Weights of a small transformer language model.
Size: 14 layers, 4 heads of 32, MLP 256 GELU, vocabulary 1584, 2.28M parameters.
Architecture: rotary positions, normalized queries and keys.
Training: a variant of Adam for these matrices, 157M tokens, 4801 steps.
Each number is 128 + 24 x the weight over its row's rms, rounded and kept within 0 to 255. Layers, rows and columns count from 0. Numbers have three digits each. The size before them is the row's rms in percent of the matrix's.

# layer 6 attention output (transposed), 128x128, rms 0.139, rows 31-53, columns 0-127
122:112135103121156141145125094088117163144138135098122148141157182155147137141147147146135111143183083137142151156173131117132179162113122086125078109092086155105135142062073111134125121108106148142142102108104116156143154118090146112135100126162102123089138101135128126131157145146175121156144122121145112120116123067098123127097130125108111158156129132132122142108138120158112104135147
083:153082124134150125104154126163151151125126139109113129121168163131136121146125178133113108131125112125110122075113139099142153130140094170148158164116087151106111099097169142115121163138114122124139133109120071102139121147134127146129164155095128094094131129133132173075121166158129116091149117181163102108152108089125115149153114134119114190095146094127160131118105148135108121118090
083:113120087118187126102110100151124127133132156180108151157130145107121086152090140151163146115122143111104112149105146101106126117170145128174137129113092108123151141100141134128137140117146147094154185097131137067119128168141122099114134147142121095133113120133148143071099105125113172133139108119135160104114147101093108143160123111156156139103140083109172117145114171162113108120155
103:121097136141134128110143154120132117134137099166157172098129116133137094152155170159173139102143117140098111182112150120138135085160113138161105133143127106093160108100120167116121107125152130141133132137114146108162159161140171131089105131131174132095116122083108142172104139153104107099120094127135103101114127136095085113146123120117174150148133053130110092108138140140162142105130
088:122116172135127100143102156127107102155149076119115143112096100147126156119130164106136097106168138126145145144137162120121107110140122146090131126152153147108123105190127126139107115148060147135108133168115108131121118142102132171096119104139099129123138104053102142172127143148121117158114123137141093117111136145167099100102162167137092095159157129165097133140118140110165158146124
090:144100135143126148088094202154119099137111112088141129120138165127141118128145178138177147131138127139080124124137156140114110078168101137133154152118094098093116135094130127143171115125094112134107107132100101136143132103100138151138142144104132113099114111170153153157098120120163107096138125152146135133117118100178129146179112127079143137074144108144159113122128150135175143127115
091:120153107132114118147114137116094114138176141075092129158117190119110156122110056155141129121120115114180143098167098150118132120120122099122130104101143112102106165144109073104142125137126147136111109113124123120103113108138110139160144113104109152147129131131162128151178104124131120098162143144110105162117156117199114126176134142127150097119121167105121174145124108122156112165135
089:148119093132094184116127182156126124140115118066155118138149181093134141125164106162152125156126137151110101125142093158117101135113082086113131161130130093103118128096134111156120088108136127152115090140112127132114133062116164131152161122133124136133149114121139145142130119072163106094143114149109116165158119107193141134167131118161147122109133130117133145108146096113148127147123
105:153157135108143163145112094079108117166121129127120106133127137101130110149135121153131114073112098149166169128075138143109133106132125147112105082166121094135120174162089077112159136147150119131129174093135182135097115136100112127137080138130154138171148119138099114096115111151152124156125134120098145119123153139130104091128161084133161125170100107121153144145118117163152107118119
094:148087129100153136162115127123139105154085109105156123099141115158131127078116140098137095130096116167103141143046136137144171122119128180104173137165111142161105119111156160152156171129126130104145121127138144135167138138129106122122139107118126117119154172126095155086143125155123159137138103108135134098127075134093160099103143131158090148108153092137130118104131092118131141095127
093:102129102140143102166172106100145168124162191198155159120134140162085121133113117123114144165138127084105091131138104113124126137164153133130110113124123110130161119107075120096144158098131152152103154094141110129113125147099144071162127145101132142106129125140124111132114125118145147121163119127095146127104128105056138130125105103132126182147122131114135161156123136156097094138123
089:111089128121159103120135129134136129159146134141143163108114130156080168091116133124097101159152138144085106164175115138144155125160169144139158131132150144110104083098166154124121113126075144121136100152095104097144141100181157142150097108121139133110124145062107134171145163113123123117127109156098084135135106153131116099139138111128091172116165119107135132119119117129146162112097
106:145145149106142141143091119138118106121169106176152164153133068093157124132137096108145098110126106109136124121134096121136104101126135140119155145120114140136086109119152173121138118127152135152123161135122132097155106151177161184112132092120146151105129128057107103136151123154083118149140109092166119090103149149119153124084097145115150120123155117126141070108162122152124156119147
093:139135153123095115147170114145129112129150112102097136139102157140103119145095144151129153093125121104126100192155124135165169098165129106189159122118124126139092097109131177141112116120109115138121116149113156111137163139140126086150157122116130134127113097146155167166175125126146112064145114119089087139122132101147101118150109080138125095095104111144151114089108111118169149125137
093:101115159135140154171115128099137139131139116146130129122130160107158104155119138107146116128104107161169166095157131120130102121154136113106123092121148126127148113140125151122121140143094116118100146072150134127110124163124124119107119147098141079154118156117109091132114090173131168195098127053161148123131144139134157092125173111114115131122095110139144071139104146062130140141146
091:130132130136119141135129154182175108104137101140116149123166122111144107138112136091139116133100145074114136074095157079147078120152122125134162170136101166099139178097147135143136108116189121100124150113117083125130106129151177171107138145151139111108134133125111151132121163154113125106134101107131136121118146095112133150126123113112141138080140116154152088094146127158135125075158
097:120143135115116173156097111124132141164143109099126137169146095087150096142154134166154137079170120157132154100119103118155127139074096117106135139059111101107104136150098089140099168104136106141074138121125141133135107139126164131137160103133109119135144109122096112123115096122107120139156135112172167157148123117149134113177143148152113152137107172126161073101128123112134122126146
089:120127157113142159122112105107115102121129122180145144160143091100137095127136093170134151167123110178072111183121105148142138139109146158171123163156127154123121155094106187104145149118126135083127167118144131132156110125140124108138102140121141129115154124173105100075112132130092128141113128106141109090123160094097115117089144118121151136139153107115106075120120159129115140103164
081:140113069102137144123100110184136144147151158161092132100176120118134098124106103175141145124119144086096126088072128123146141161146118150165123125141089114142149171119116121103131146161184164100158139095142120113088116139167130141114161143139135115126093161121132103078129129096087109152165104161117153120136134125129121101142122120139121136156138102116140128139124159125088127119089
094:095136111159155147152100124132119172102101152148160106142155180108095121145138102122100155159122119157142101119151122144094108123127126077110122086143126105138144079113154118148133119098121101144127118106135179102115118129116123092126083111139138133147138135143122118112128072090150152156121155103149162155150144125089191153157127114143142151147097121096154124161123120147076084148139
096:145156076129103106118118148114101138162103135159115109125125123094104125134145116120151123120158105116147139141125117133128121095118126151102120138162136099133079183158100114134094121128173132141135139104125163159120116089104115115165128127144121178146143125139140138144175123128164112159163138143087096143080135142090131138083083170081135152179097167105109172143145131126120090135132
103:144124141144076139111111118110107125113146162138112090154115110092111079147146107125133094125084085168145107129116092152134144134126144122131118070132112118149161087140122146111146133139120116130129129125104157109204158134152113105161150094123158132147155187150139145148174120129102114146178119091140078120134114129114147135134110135138156154164103106082090125103131129114144149151145
091:150137144163108121104117169139126105117132094086151098090118148161145136098136162140116113158123123125102124134130145136113129081129100163166146169185089129108171110118130155103154128133126135125135087126126109177125154127114106159134098128092121178113141105144154160145105131155153117093138087166111113121118121147149100142128113127137170136124142069151123135111131087118161144069092
# layer 6 attention query, 128x128, rms 0.0586, rows 32-63, columns 0-127
112:147138104132126125093113139143062146080119120120079153144112175139102124109120152134124136178115170093160096117136136161159136088126159137137131122145133129134121109159080157104112102151147121133132103119132151127133151130132122148127115097127085136145170125137128131125147137128124107166165159095131111139067078164163128114180135124109108113135115136082125108123117131074096085157124
102:153147183117110126149134141160147158100141128123118117096159142096131152139098141118091126151104111178173135076133113109125084080124121125091134141099119090114120147118157144153179137148151130144117101121112137140162146153135122121114089113144080138097106123131141095128145109151128136107147106152113196124128127121140149142151112122144158121114095142091129179131110117180129075137087
097:130133115159131099103156151138129106166107107125107111115068099140129066092101112145153092135104131140162157122121138136167122127117125139130122161095108125152127180076133143107133127157089122094158118077113137187146152127153124125139146119116101135123121158152127172128131126168121140104124106119116130119135135100138085110139111141095157120113121132170123130096161160136093096065164
099:117137098133122178118163142148157066160170123122159102158105100150123082117109145154158099162112162158142155107087155145142097163093136150115124140122140135112129112141122088156129121127123127099133149109171134164125101124115125110132150159149159119148086117127126108138103162117116122125113118100107144136177144097151135123109115116126088127125107158189126110090160148079172143114145
102:169100174127153153134173154150156098125154120122109173127122144111101143105090129115151147139105120125077112104131128082152080134125126146104151143097077071117136136117126154140126106135150123121125112097110102137133112168123118092122147144108101130148143140124137095163174111090129164141106113116103124140122090098145137107152121102159150147104135165141174150087125131167146114138181
090:121168103145087123115134164143114134100171095127147184163122152128142111113104106124153131143144125164118130127140087136123122112121108111098137138138190117098117155086086103144128184101140120142104148140109143159114164120076146168148089121125093101110165133140158112176099119132115126090113143125141157135154159106149137158118138109128091148119145116148137132140093169104130160167111
095:147091142146139101116140159110147132115136118192111115157120134117103113121146086120149110103126123121087099127136129107105138153082139127130134151119126102117133122144121095110116148121083143163128166138136161079165136160144127143119130115129079148136109178125179111146111107130116152113144161135127128102117112143107145194131124160130103181126124131111104109149093144196106131192109
111:113137132149110090123120142103133105127098114144144095127100129137184139111133173141111128148136161101161117151118102124103140134120079099136140130140121131136115070079141142118130131118125064153160121136106126155103125129075170172139130119119130106130138132153133149167151146173128115111148140096114136130131143185169092069121150127122096141121101098149112109149146125103063134121093
104:136104125185190171158145128130097154125139125145175154111132108119138139110147132112101195115140135146093147120106119073082114118106102144116149109117118114107125099132126105127141161123126134130137156120132103114110129105111155147110133102120167128125171146091092092097114091098155130161104153111089141167144125157111093107149112134154167160129118146112138130151133076166132139153103
130:101137100135168120109055127104153146122156104099120162088171158149130103148158135143111131147163146133139153115159165115103148112127117137178153126121155161118119117162139088150108091129164131109125130155161132114133116105167140108176100172109134124114109105118114122094088122150139104085126142141143132172138129151134137152080107128135102099127139103096126083105125137126177109104122
098:155154084136118135141114110125122162112159124116127146129159123164145141124136103132094147143126147140114128104140121118113097082141176136097126124143159103154148119101144111102133137167154120142139147100142101136115094073100139164153098123143162111121095096109119079058104138111139109164116154109122152188161145077128152075121153126138163150123136105144146110108152077124113140138137
101:121137121135118126106123137117158105162115128110139053144139165112130079108149119147095107136150118113194110139157186110139142177123091105122077142138156100112145079121091144197097099132131130126110144171098137131123120122095098156114175106130131139088135133126127128143132133148143122134166124145164151125158130154155082104148101103115117128108129144141095115130139121106135131123108
097:126164140150111127131115132170172147123107134173151082158134137113174116146120181117072104110135122096137104118104126129123115150112123142125126109117093164124141072137156135163137155109102142137124149119136154112144109138127126112113194098130099153087086136144101114171134116140126097108167068161108114134116119142154130104140065141097124121095154146155143143139099122133133127097147
106:094111116124111107139109149142106102151100115138089092158118108133119135126136127142097147154109140115124085143144170133099187144112139134135155141111100138136116085127107134096120125099058118130125148200142153079144139148147137087089158080101109136147160132124155157155140104153126158128104141105164144121140106156118111160106080146128129145148162160116121118112106177121146122120148
098:139109120118086149090122132160132126107144094144162095079144091135116172132113125156167104127127125133123130114121149133170172119131121113103147111149135097090170134129073139151129112143132137114178120100090124135125072132153154133150131141163131153155084120093174156113141155131137106138129120090105100120095164133145089108164146083128118116100144118171139160131185120134136127138131
100:155164080102162120181105091132086127165131117120107123126141159162124119125110080122124113142156132119130164136138083157137159094114128129160110136152146083161085148125141124135148102138155134134147134128118165148090102126144106115124109174110131116152090134109161103093146114144096140141123099122114113134129113067123144129110177126119141147188117134128109186106102155107125113158144
097:105125139115067153123132097120097095170115130138147117136116132149118132149096159147110126130137167138110113182126093131109121131097118135097126095143113123117143102115131133112127103141175096136130087133159166132101129132122152096073099134126128103109139109131134143132137131181124111124123092139089119161179161146151139090116122105171112158129111130140147117104099161139146224124154
110:102132128120156162117155147133117145153152121109162137148106100119161154114112111137154128165111148152124135111112130127079087134141131148109134120123116095131153075108099083150129108124137115125126145097140107119072114176102157135102154144127173116144111134125117103178109103144141127141104143079094125148169136109163116090099119132148126193078127131169168107121098144115153174127139
100:173108180134132119149177161147167122125127125139150134146109133093174157123136122083109116159105098135127155136154099058132104086167090133079109111117123086152135139124124117151132094129131125096133112110105100130151099133115117132101133123138107108094143138140133097136133096102156134140142146126109138153111119135135125136141112123141183187078132131138164121112095174166112134172120
099:132137126131106087137100115126115130124107133115131088113100118131135097120120164140152109088133154115124156127144142193155180106125151087142129123162162194144129160150124135095102097139117122099124124122135132181126162098140103159126122110126088133133134121108105155102147147173090113149149095131115123119101114133136143181118144129073108073159131136143116120126149110165072105121109
088:079140137111099162118142147097134111145145127119150166156103139101118173134120140149121151105135130115112110182132117106107125142101107151106154125141157131114118119128132135127152163094104095126112111135135148140110094148083199130100114142148126113103134105135123147155169089092102133139096127125088102112161170142140141087110149100126068164103170134144135106175130132091089162141133
095:106099108129103149129121111110130156163107119149124074095146159158161147151151158151097131113132116115149139091142168166109153139134142100147129095148136173144112126164112123121137094138123116112160100147148130134103179112145123122166107128139154134107093094115067139095099104148134077118124121150153095133127128139127131137101120125082065066105141133103143145136150126127140123133073
108:084145140125140119116084137120096190126131102077162120102151173115127137157129138127119138103150123158118119153098137155114146122156102146142148125161158175182113149136153115135110117141141124091112086137151113146152116086155119107140126112163120160174143109097106146099122118127150080115138146139119134134133118098126116184100104117126126084131157123062136129135111131157156100108088
101:125111144135154128075146090118112084132141131169120180099159135130092120157091160154120155122080156127116128110143111106135151128101151146138138118100129108131100132162130150126135142086138115125133168088108154121166128185121125146146123130091080129107146138180167084119130148121095163108116137131126127118096163140099123180124167141158123164146151109122096098126123123113106095100111
100:093152117163171205087107145159119100150146094114140135115141120128137133120126109158105137123103136159141151107102170093122106133095120145125166171115112095100159097110114125154138131141141120100157110113135138151136134102103148080179130129166143126105113114125125129091152115143117133127111133124111137138176139111146100105079066098133099125077141137131147142096138125132162136092163
093:121140167118122097064151138099164113104155143108087153157105148134100159093119107107162145155102149127089147115143125087133065125121135134135115140108084140162147132116149144128129113149177118132105131127113107164149106106121129114152140168096120135120121129144136110143123106145137153155132124103089087118148099138141136123173169138124130177130099151115172111100065149154153151131152
097:117164109144095143183153131119132096106073150133129150168151167152122134114139111130125171126137089128125176127142156115123105113098160148117062137142148126128146131114129124086129133116149147120106096140142135113095197104096113124112089112130160160130170129164140098129114130112114139152102124178109152151120133118098181083106147137125137159152150130138091138115165144108113109135113
100:094160121124114138148113099102124126115132139119148154120119124128128106150147140111173102124138084128117175131123118134124121086137148137165079116127114149144081178149139151160128085121144174120114127111117114139102100137167113104088121156146169119147122140126142119136104142115091117178135091144122148143095151162065123155157127140129111124161119092131127098174166173093141169152094
106:126095089130144080064133123113172112085183126162106121120152136116110099147159138124107140131140122114108137121158121074115118136127131136124129127141136135115155145156090125122145123110167135140129141143130160138112195154124138122144142187138085109126127108132105070103126101101121147159121149117153134120167159156140143091120147117107140148105128133121164043125137094130126146139136
100:121093163148153151093140176103206107098133106141162145143150107123082121146120121162152133115102135171129142097114189090129140103139100137110167151074112128076173118111082117148107153116096127099147116117145124145126121111139166136155109122147102156114157161118125152142109129114148124117123123164121157120163147159127094130127122081109121141091142111126130109105141129127146137122146
096:147146108128158161117087183139125125063138138114151185123175118152123170102115139132155157111106105145142123107111109110136095157125137111110167131125117088089159106113146131142131167116124085103136132126129117135128167141116172144171098128121099136106109080147093111107120136073130123136128144101130142122143166152136136082102171142135147144107145088159138088118147129143122097104142
105:116106152129184120158142140088151110121156109106190122105137103150127168146133124128123089102113143133132134134112152057157143133115151155137129179079133160101173151138110122145114132148131120115142115073126117120044143139121162130128134138145117143123113128123129131081082084122116131133099133175120144107148173111126134110135118099080140122115150131144132113121123104161154123120117
# layer 6 attention key, 128x128, rms 0.0524, rows 32-63, columns 0-127
114:141191126112113108125113106120128158101129097142123134074110128122146125135161153101113069104144133156129150116157141158145142144151110088146116156135151128127141114144158115145121127105100109155139143134129099123103138125157118160120114160125136143126088096154126181098139123110173163096138129125112135114155207124127121119100150116152073079136186082137107153132154127124123147104105
113:166208125167130178155112083133105107144119150094105101135148135140150093139136160111130103120153114117143123192120102157120099126139111110133124166144123151160142141124142141136136101132140128151124100154134090151099138149106132089096125147135154148140099100139104146100136133142125118146119100096143145132136059124078091088146115136141142057131137113130147132125082125112147132138144
094:112110122163164157087100135097093148125154110108149138121132134133145147146099066164136117138122170147138144107109158105144107136157065144118160142069127139078142086134115121141110139167149157105152133106127125088110144132086195112107127123129199130136128139110123116131099134132142110118122145104154130144116117125152133121128089088107128161133093127116116126145127078111153155124133
094:127087102165165114110130145117111136121094118121188151125137090099120166119128047173128115147127153104125107117117134119139137146138138126148163142122096129112150082104085130110129104118152153145130131097121142113132173142110128113133119135121179166126132138114109132171082162129132140126122149060145151121110166125161143127120093121137099173129106168137109086141100140133146132157162
092:136095157105136121148179090159167093127110144150162117146120097131151120110117105107141121083082054124067083131102123104126096084149120135099117128135147117157119136102103138144171151130186142174133154137108108152145131119104114063137168151150120105131147122135135111116134135116143110145118098118115118125119114109107118110115108153102184124138141142175116111130128126122122116144144
092:128127108112151141084096155123123100156106137140119132147129090128109144142163146163161125103135166105163115093144107109084140151115132097164158146098125104138169143112095156152168108085126110100140103126128154148109084122120125144149094083168120139100134127119166145174119130134122152110116159153159147141126156099173112147101118116117110162113082106087137091154155143135134119141081
094:126164125097144114176100159154114141108122144158062124121107173086131141129159177117090156090123122112144115138144141125088114114158090144136089166147168170141088145101108105139148140067142104122139134154121108146124123149114112153146150124136118162094156110132177144123152095146095136155149145114103145105123134168122084157114118122132134110137125123135148107143124083120159144123111
111:107135128146110149085119168116136138117131092132126121137098114106094174120139110181143057118143188106144166110131148134116123106116086123132124088107089141064175137131114125136100160167115151108155120108134175094119146142090146144122103095147119127143132151132144123148132124157146107091147156138124147121128148181182141141120141126082109150134112118115126125135154154124096101129144
097:152176107115152109136141125156154135111098121120175101168098082121158124111130121118151133125077064137168141130110140150154113079089131126126106146140127119118159108080140101149168107081107127113138130128100100163110090132115117114156101134165070163137122129121139085137107120145144126152124143096126153092174139149115124138116125173152161122115133124152106122118161104101130112147143
083:140133132149130066135108098121174111134105109111118117110145113160146164095105126159126138154098143179126115094159116145166113147115143130119145140135097109189129154116167125105141123107143138131115113093101135104129108072123104118106173152122130139139083159170142132129113147117150126114096087172135128121149111092130108143100114151086117119158139162145156107112091145180089100139143
095:192130113124111116067160136108088126150140080184173111183147097168132135147135077152148091125132094138143093119127128159102118120091120148135106122110166155142149121097112132137123093120131132144099130136110158122120109137111155117136113137170122121128086141094139140137086144115147156095131159125156133139161124107135160123127131139150149152107121118117148098159098155102118086123086
098:102162138171140148114114141105152146093169096087132113121126158086068176107094116143129132133138183121128135140134157121133123111108127126148093129112060121138088144142124126105063148165123138144117130098126136122103152116133160137135142137105120142157094154167100125119119090125094129140171136124147174126131137185141145103119155129100132146148125116161131098105145114136116131099179
093:103147146124108175135109146079106134126146130086138134113180144130148137127130155130109107152143164132133138146153121140114115141124112108129107156133127120120099145122136089105066149129143108126144107129138131146114153143127132142086082145082164090111105129133104127180106108180172073137137123110174161125114172133095111070170139126139146094120068133124114150131130140149128122164122
102:104112185125134132186132119118120124113132134110134123107106181146158112143132168137116166102150122137142160145178156109144105096153096118151132130183148154144092162143141119145097135089132102113096126093122134113088121135107152171100157119165123122102154113133109113132177094120105135134134111126152135119145127169097121104123080097097105092144157122156157126121119078095132102138140
109:098126106119140120112135161098119120112126125132150147136093112146098150134121069136134099114109141168087102091083124141168125140096073153109127100103140123097109088122114112094148145176125135198120166121135129113107163159131161118123135124097168128159187136151117150114160156134145132117116136118103153158116124110128093119148163096141136164107174121138080119128156114135121147136117
104:133140132070139164116161118134110129168090138094114133153072141119099094099133068117133118142144126148121130120123082136148122124149169139122164093122095115168105132124111155160144110164162150126115137130117132145120139140142118101113133099103123131153134142116156198149145189115084112126118132141116074153117111119127119166103148130132152109093116156109097125136085166162126150102140
110:112142162150086063169121123150144127167148118138122141174150157166149128166146169101130100117146094095132145164113111152100107147098123074145113130172086127153142144137104129151123108113132088126130141121147125128174118108087152117151131110113096135128084106141104135099170158127100122131118131155157094154107130155136172133128157125122135101126085149135135133080132118123136089151148
104:139156153128098095144139080154151092145157133104193110144139116142142149077101088145146162132083102166092131126067086112159108114148172117079125125137093123151116151111121144154111147101151136151135142107117132128127122116092128106107140130150117142134112127103107133107085138124092123174103145116148083136174122118115118114156114120117144148139137163164107119137093145132114135168152
099:189160173164122118131158099102147072116179136121162102096111090154142117118114104130132141079078108146086131130084131117111104136169111107094101137176118142117120162113126115125125152122168105174113142125112135132132144134109159097117146168168141154147116093134125164121140122116129115151086103148133103128177130116096114138134112154133148107151108145170125101115109121133130136108131
111:099135108156117111141102154093133142088146111148108142118129177129105108149149160114144114100155168108113132103129154128119143157157094104149145149156105127094124106124157133111092136140109129158129158152148122109124119164184181086102130151119176109105102088114150146118154114137137115070101106144136096143127119140106118141136146073137097100135103132106110146099119146114167133059122
096:127055113116122168079142148124140146102084163127136112152132104121100083124091090173115150118133143120115097104138165126118148149097132157160134115132099128128121123115127128137132101136139112117127094091183139100195095146125131119162137125157070130124169136109142070116149154103125120135147123153085129133126116102145147108155135112105102180134127149099134158109139147146113130131145
089:087132086147120110117110161092113138111140089092085142124158157169098126119141131168128094154156145122137176120117108154146138170111151131167121135119086113088107093128156119115083121138097130118123122140179121145154110142139145154109090108099153144129091173117133137104113134165121125106138156151146122166137113112156130124162120098146080104139107107121117165084159143154163117119106
092:096142122129100066138086121104139173131146096144136136112138141143126110155154180146126151146128161116151148144129151137129138147103127078162171122114095082102105123159155089130145080102084117121131123182151135140141115123190139167132125129138142099134097133110136163162117139163132139073114114155136159128144127124121111140092154116138062126107134124139139158119124153114149116146114
102:111097149078169140156122149148107070129107159178118137141159130136141117095155129141105128107104109155110079111112126106148116162176141128144101136094122116104161095135117166117149138129148125133173120109153117139153192142161124120139106121180115137086134097144175110110155138135097132092142110162087113136073153116142112114160143115130144120128139133118116108153104115162121141097134
094:121120107114143136128157100137163119121099080107212139121119132189115128102134084157113142138137130161119082073128134122161102147107118134137146158121110114120144114107116109134113121135151120125135135109140166110127114116113188129138138148148108112156089138109114064115117168141125123105094128111170151146162125076137157123127071115130103123112158159147122106090097138139147126132105
113:155117169123130094153159108149169127106116148165113128143119116123145184100110122104121138118060098094106086120078124116119124130138140143082114135117106115136129153116099123132194140122157144156151117129132115127155131143113098083139175132146094118119157131131137141124143134096133150163121127123114122092127147119133123153118103174106166181131105180181125107151096113133105112163149
102:135103118132128146109120141136136133124092108135096150156162081141129110077125137096101164156139100126158147116118108101111136114141127158124089129171128112184154144141162144148096139135127161086102063104109126178121117133114122124123132145169099158109152153123131106093113133080084177138174139098122097156158133157149147133134108120109161152179127122117157121134157123127099109122138
106:134135125115137129156141138136124123125135143143138126106123115081127118102144094098045133133133155164111146140108096135121141158157177114080132095127121132140138127146154120134109106126129125164098095126110117120081112088138107105139166144094114166158137117149088189118102122123182127142135106150109108123139137135155137158135127153188133133140144108094115146109174115102125162141195
106:133116151149119129129109118115149124120131105155120106137155157154142118120096115149084097088165184104161102120132146126072147112116125117168083163125165152151130128114126140097125105074145139133100115136125109100125098125097121140140161124202142151111082115167152105112133092120128137138151116139132161153146109104157158143137094139139137133150081112128151081121179105123148106119096
097:105101098163137103118082144123153079098132099140112126118159102176115177107100154159156191100086133138102121090118147105162123168121119133112122126141145113090133150111141115081167144113130148157160140108127133131138147119099156103130131137155148156101161110121122074118145134113127144134111120130099190119128155153127101133141139109082110124136141174131166102147107097140116156136125
095:134130110156103156083130143197138093148088125162133127151119074185143138160112119146157142152095098112127078099112112094111128157109101130162122138111144113142172112113125151124176152083107149128138115114112137114153131151103108149141134146141111121120142119106141097055149135164150138099144128147121142132161158088108121115142110140154099148125116145148141099143151154159136137124090
105:104091136153126125112117168152150116128155103153129115151175110158083108174073087125123119129083137149124103036126176136126107121130129154135115122119146107115114103117136138125134122122170168141124180093131109096145129090110163107134116122133153144082087158096146138139106142106140090151150114159125112134135153142106149153149133117141117146132101131085130157128148117143113161122134
# layer 6 attention value, 128x128, rms 0.0548, rows 32-53, columns 0-127
077:122098116101115123138141138141086098135102116101129059173089123126135080139143153140104154126107156126155117140113163167139140149069127162147115144167122115118151126096096117197108104130118121131137130141132137118107130151108129110133133123124101130146137160086076082131168121149104140120130119092093128130110174112123161130135154111160125105091199165142118122123125135116130116137103
083:148098089096125149122110139102136150129145117131096140151125114115119148106115171151118131120127072097146165113110119128091144132136111117125120119144115137093141106110140106135119110154081131108123140127103143126187090126171158154098134076124111124119136107113106080127163118188120064139159121114125111112125149186125195122140155118091121148161133122150096137164149137104099123130100
098:101113092117159173103120111149108147158141139154089106147114121105055138136142119160181144132138132132107127141135152111140143104092116132148108131140114122123089143109117118107112165123146155131117121110117164083142086165126144158145127123095111127142125159106192117137098122153113085142149169123144156115128084154148157141151121149101121145179107132134068116136093102124093127139165
087:113163140158097166113138069150137128125158131156126117121135109120121124105120114111129080143129143150122126146149157151125124147099143114152118147113126085167148150121117138075120130125153157084144132097126107123123123157141132144129104133098171117143137136163147165119118163141109144107100169094125108159169134093120084109152049138106140141098090141119088120128091183113083113148138
093:137141108089155133132179089123131134156165151132156103125148123095115092143130152126115150144125104138155143148119196136165143099085121114120139134150142161145137138124110139187127088123123099139104134129116149093124133128113131127149138141155109134151141128069150153140129092171149074114097129131175097107142121126112106130126110119143160119112142172125042106141117106091112127116154
088:143139165138113147135182136145161113101078140140164180109138151117149176138121171121136116149132135139114123147123146132144100106169118120143152146152144137121161094136156137143127122106110102109105121104125105155096134087114179109128148166165145098169145087136123160118149160090166118100078094135105133096130130144112109098123099102106100115150127138146160103108101105082146140094131
090:133108124123150093101159076115144105129150155144143130078097124139150110144131118126102150130120126135088177128157153116144131138154086139123139151132170156108102124132157136166127110147127080168121090092131102113124141146102163118103153196165111148155140115086139141133102124120174089133116088130132126082148121111177090130121146141089136120109133135139146082128109084102148127124134
096:097154136138100139094095091117141145118139128147155131129095141134142158133138153136167148133138157089141126185140093075091096065139103103122116140146106170147157109161106120155134128121163120073144141152117155138181131109157134148121141104136133121092146128158141095125115159112104131128187116155152113121137113125118106084115112155092097131137088130121152083137102154131133153119143
091:104108095119111127072089142125085151114160119130122065133137126161136108140108148104152138142126128112138116127107168173120158137129130153126092099115130122145136145132099132107133090127115148134177099161145125107140102133129106121181132141117119121080163106105111099169143135088088178137131132144136108152143130118116091177152107152101164113150117133110170087154160145119173134133096
098:101116127129134182120110165139119081159113140126099177143121139111137087120156152129150126125127141120149135096123133139138110145158131093114135119120112106128066111095135137134122160158114075115142147136110165140128139135145131106105135097144108120144138136146130124125143099131115102123162132157113095133122097196058207151125133135157094135145171102125167132121134093153154138135083
088:136106140115124153098119184135119103136053133156153079120111114164097082133107124124152124151107119154093078098134132150189142143142146126117098171138127109166123168091130118106127126121131127122162076102116138130125088165131136138151126160141111098165125116129169184111124092147103096129160128142094152139143170126109134141157122110143149126131164137108113105132147118119137137119110
107:096122102151132173102150120103117142142128141138081172145151133115088162144093123135146134116128119106081116147133128115108119173113176116121075088146117121085151134137124105072125129133118191134166126104157107133122121137138123119121126167116158132142121116110145138092124134138134123140135147128135163128160091114079107128150188105117102117125099117130074176122148141085149122134172
097:166058110114192115149136162134151124129089142134126136161132134135103125110120121134189161120119133147132075112143153138103140147087117110123134147157141128123094120118117131190134113096123113098099143123103114151119087087119138139139134090147125073145116147120145161128137142110103077127111105114141129117107099157125130111157149133083156150203141137113146111111125112106115105144114
092:135100108107127109162131126151127173136113116171133136118162124116111114123127124106147133090128147055106110140119121110084085079111148113135131185122128126109122144143111120134128128129123165145144140166164114098175153155156133148148090140098161107127118111147100163114163127142113117109134146152120115155118155148076127154091070139103132117117094134149121138141073189137131134104153
092:099108128133153141126136132131130147134115095133115171121135124093110091115130126138086150158132092114177117148127136117108146180090144111153081092133119136080114132140142128119136108126111184164124101142109104138158178173129143138117137137111117135146137140060087107158099145129091142144126143097148147119130132166157143139139184131129144105108139116139074172105111106081133132149157
091:121088124085144174104194064121111152133202136176145140122115145116134135164109120128133131122137110110128119149129113115072112146161078100144121154114142121085144107168098108139115106134134132136132135145147093134119096141132100165095149120133129123166127146130133144146114149137154159130115143142106135132147099095144095096115132119105125129062075115160131134140145115152133124090133
091:111118134110141115056098171101159140151163117134107146143127131120081132131106132137103119097122130115130102133139131122084129110155128118119102065135138170095101111132112133110137111158107149135162149110144169126106090119120134103134114120103113105102099142163136129140116116189112131126185144135090160131099086146151150198119154114142109129182105151128128135159139126132161149104144
085:105094139118156131070130138125104093117123076151118137139107124130133132128145156146128120147140086107124211150117091100125165151098093147130133154155144126111159085128111134123127118139064120133124085125150141140099132140131137094107135145118088158097138123139102103165105089156143151118164094130134154118139150191105185106123144132154125136137126137152157149121170141101132136126124
091:129125094104107079179112120117157156118123147114100163093138106116136108119123165115145143106115099132113124099115112105121113095165134152143163169097128156152123154150138123161129134162118090150177146127127110103172103140127127144100155149100119144117103116133153129088124127134164097136143087165126080114146154107118138112130201119119089112110159098130146137142158127192123151134097
094:114166145170110172077125085128120082123150146097143126104159149144162179114124146129136159147140139163129160154128126129118131128138152116129153062151104124108103111130154154110129158108144107140134153118116139093090140095117150124101139131143145142087097115157153110125083139101108124156158105124168103105132137142080096133155138132184118108138115103138121105089153148179138120102110
098:097124103140125083126109143117117139106096141134117164167150140141113196122113171133139180126126151120102135124117087154138114109124079134133141143118142136113125144109145109135142167135150139144102135105158136137116049092132156142124109173103113115122091115087137120121148138115116117128115119129133111141137064180082102137141138113143128133143098124145149088107115091171186148117150
087:115132096146130092116117092145121131133084123149153097112111101139092090115134152137142120128110159186158135164124147179160135124087108139125127076149143156215100097108119141140134127108148132119092152138100142098078128113100147125173122124138143112110141151120143132158119117132140148113132129126112133097133124113129140146140119171106120157125131127104083101110092096090149122152191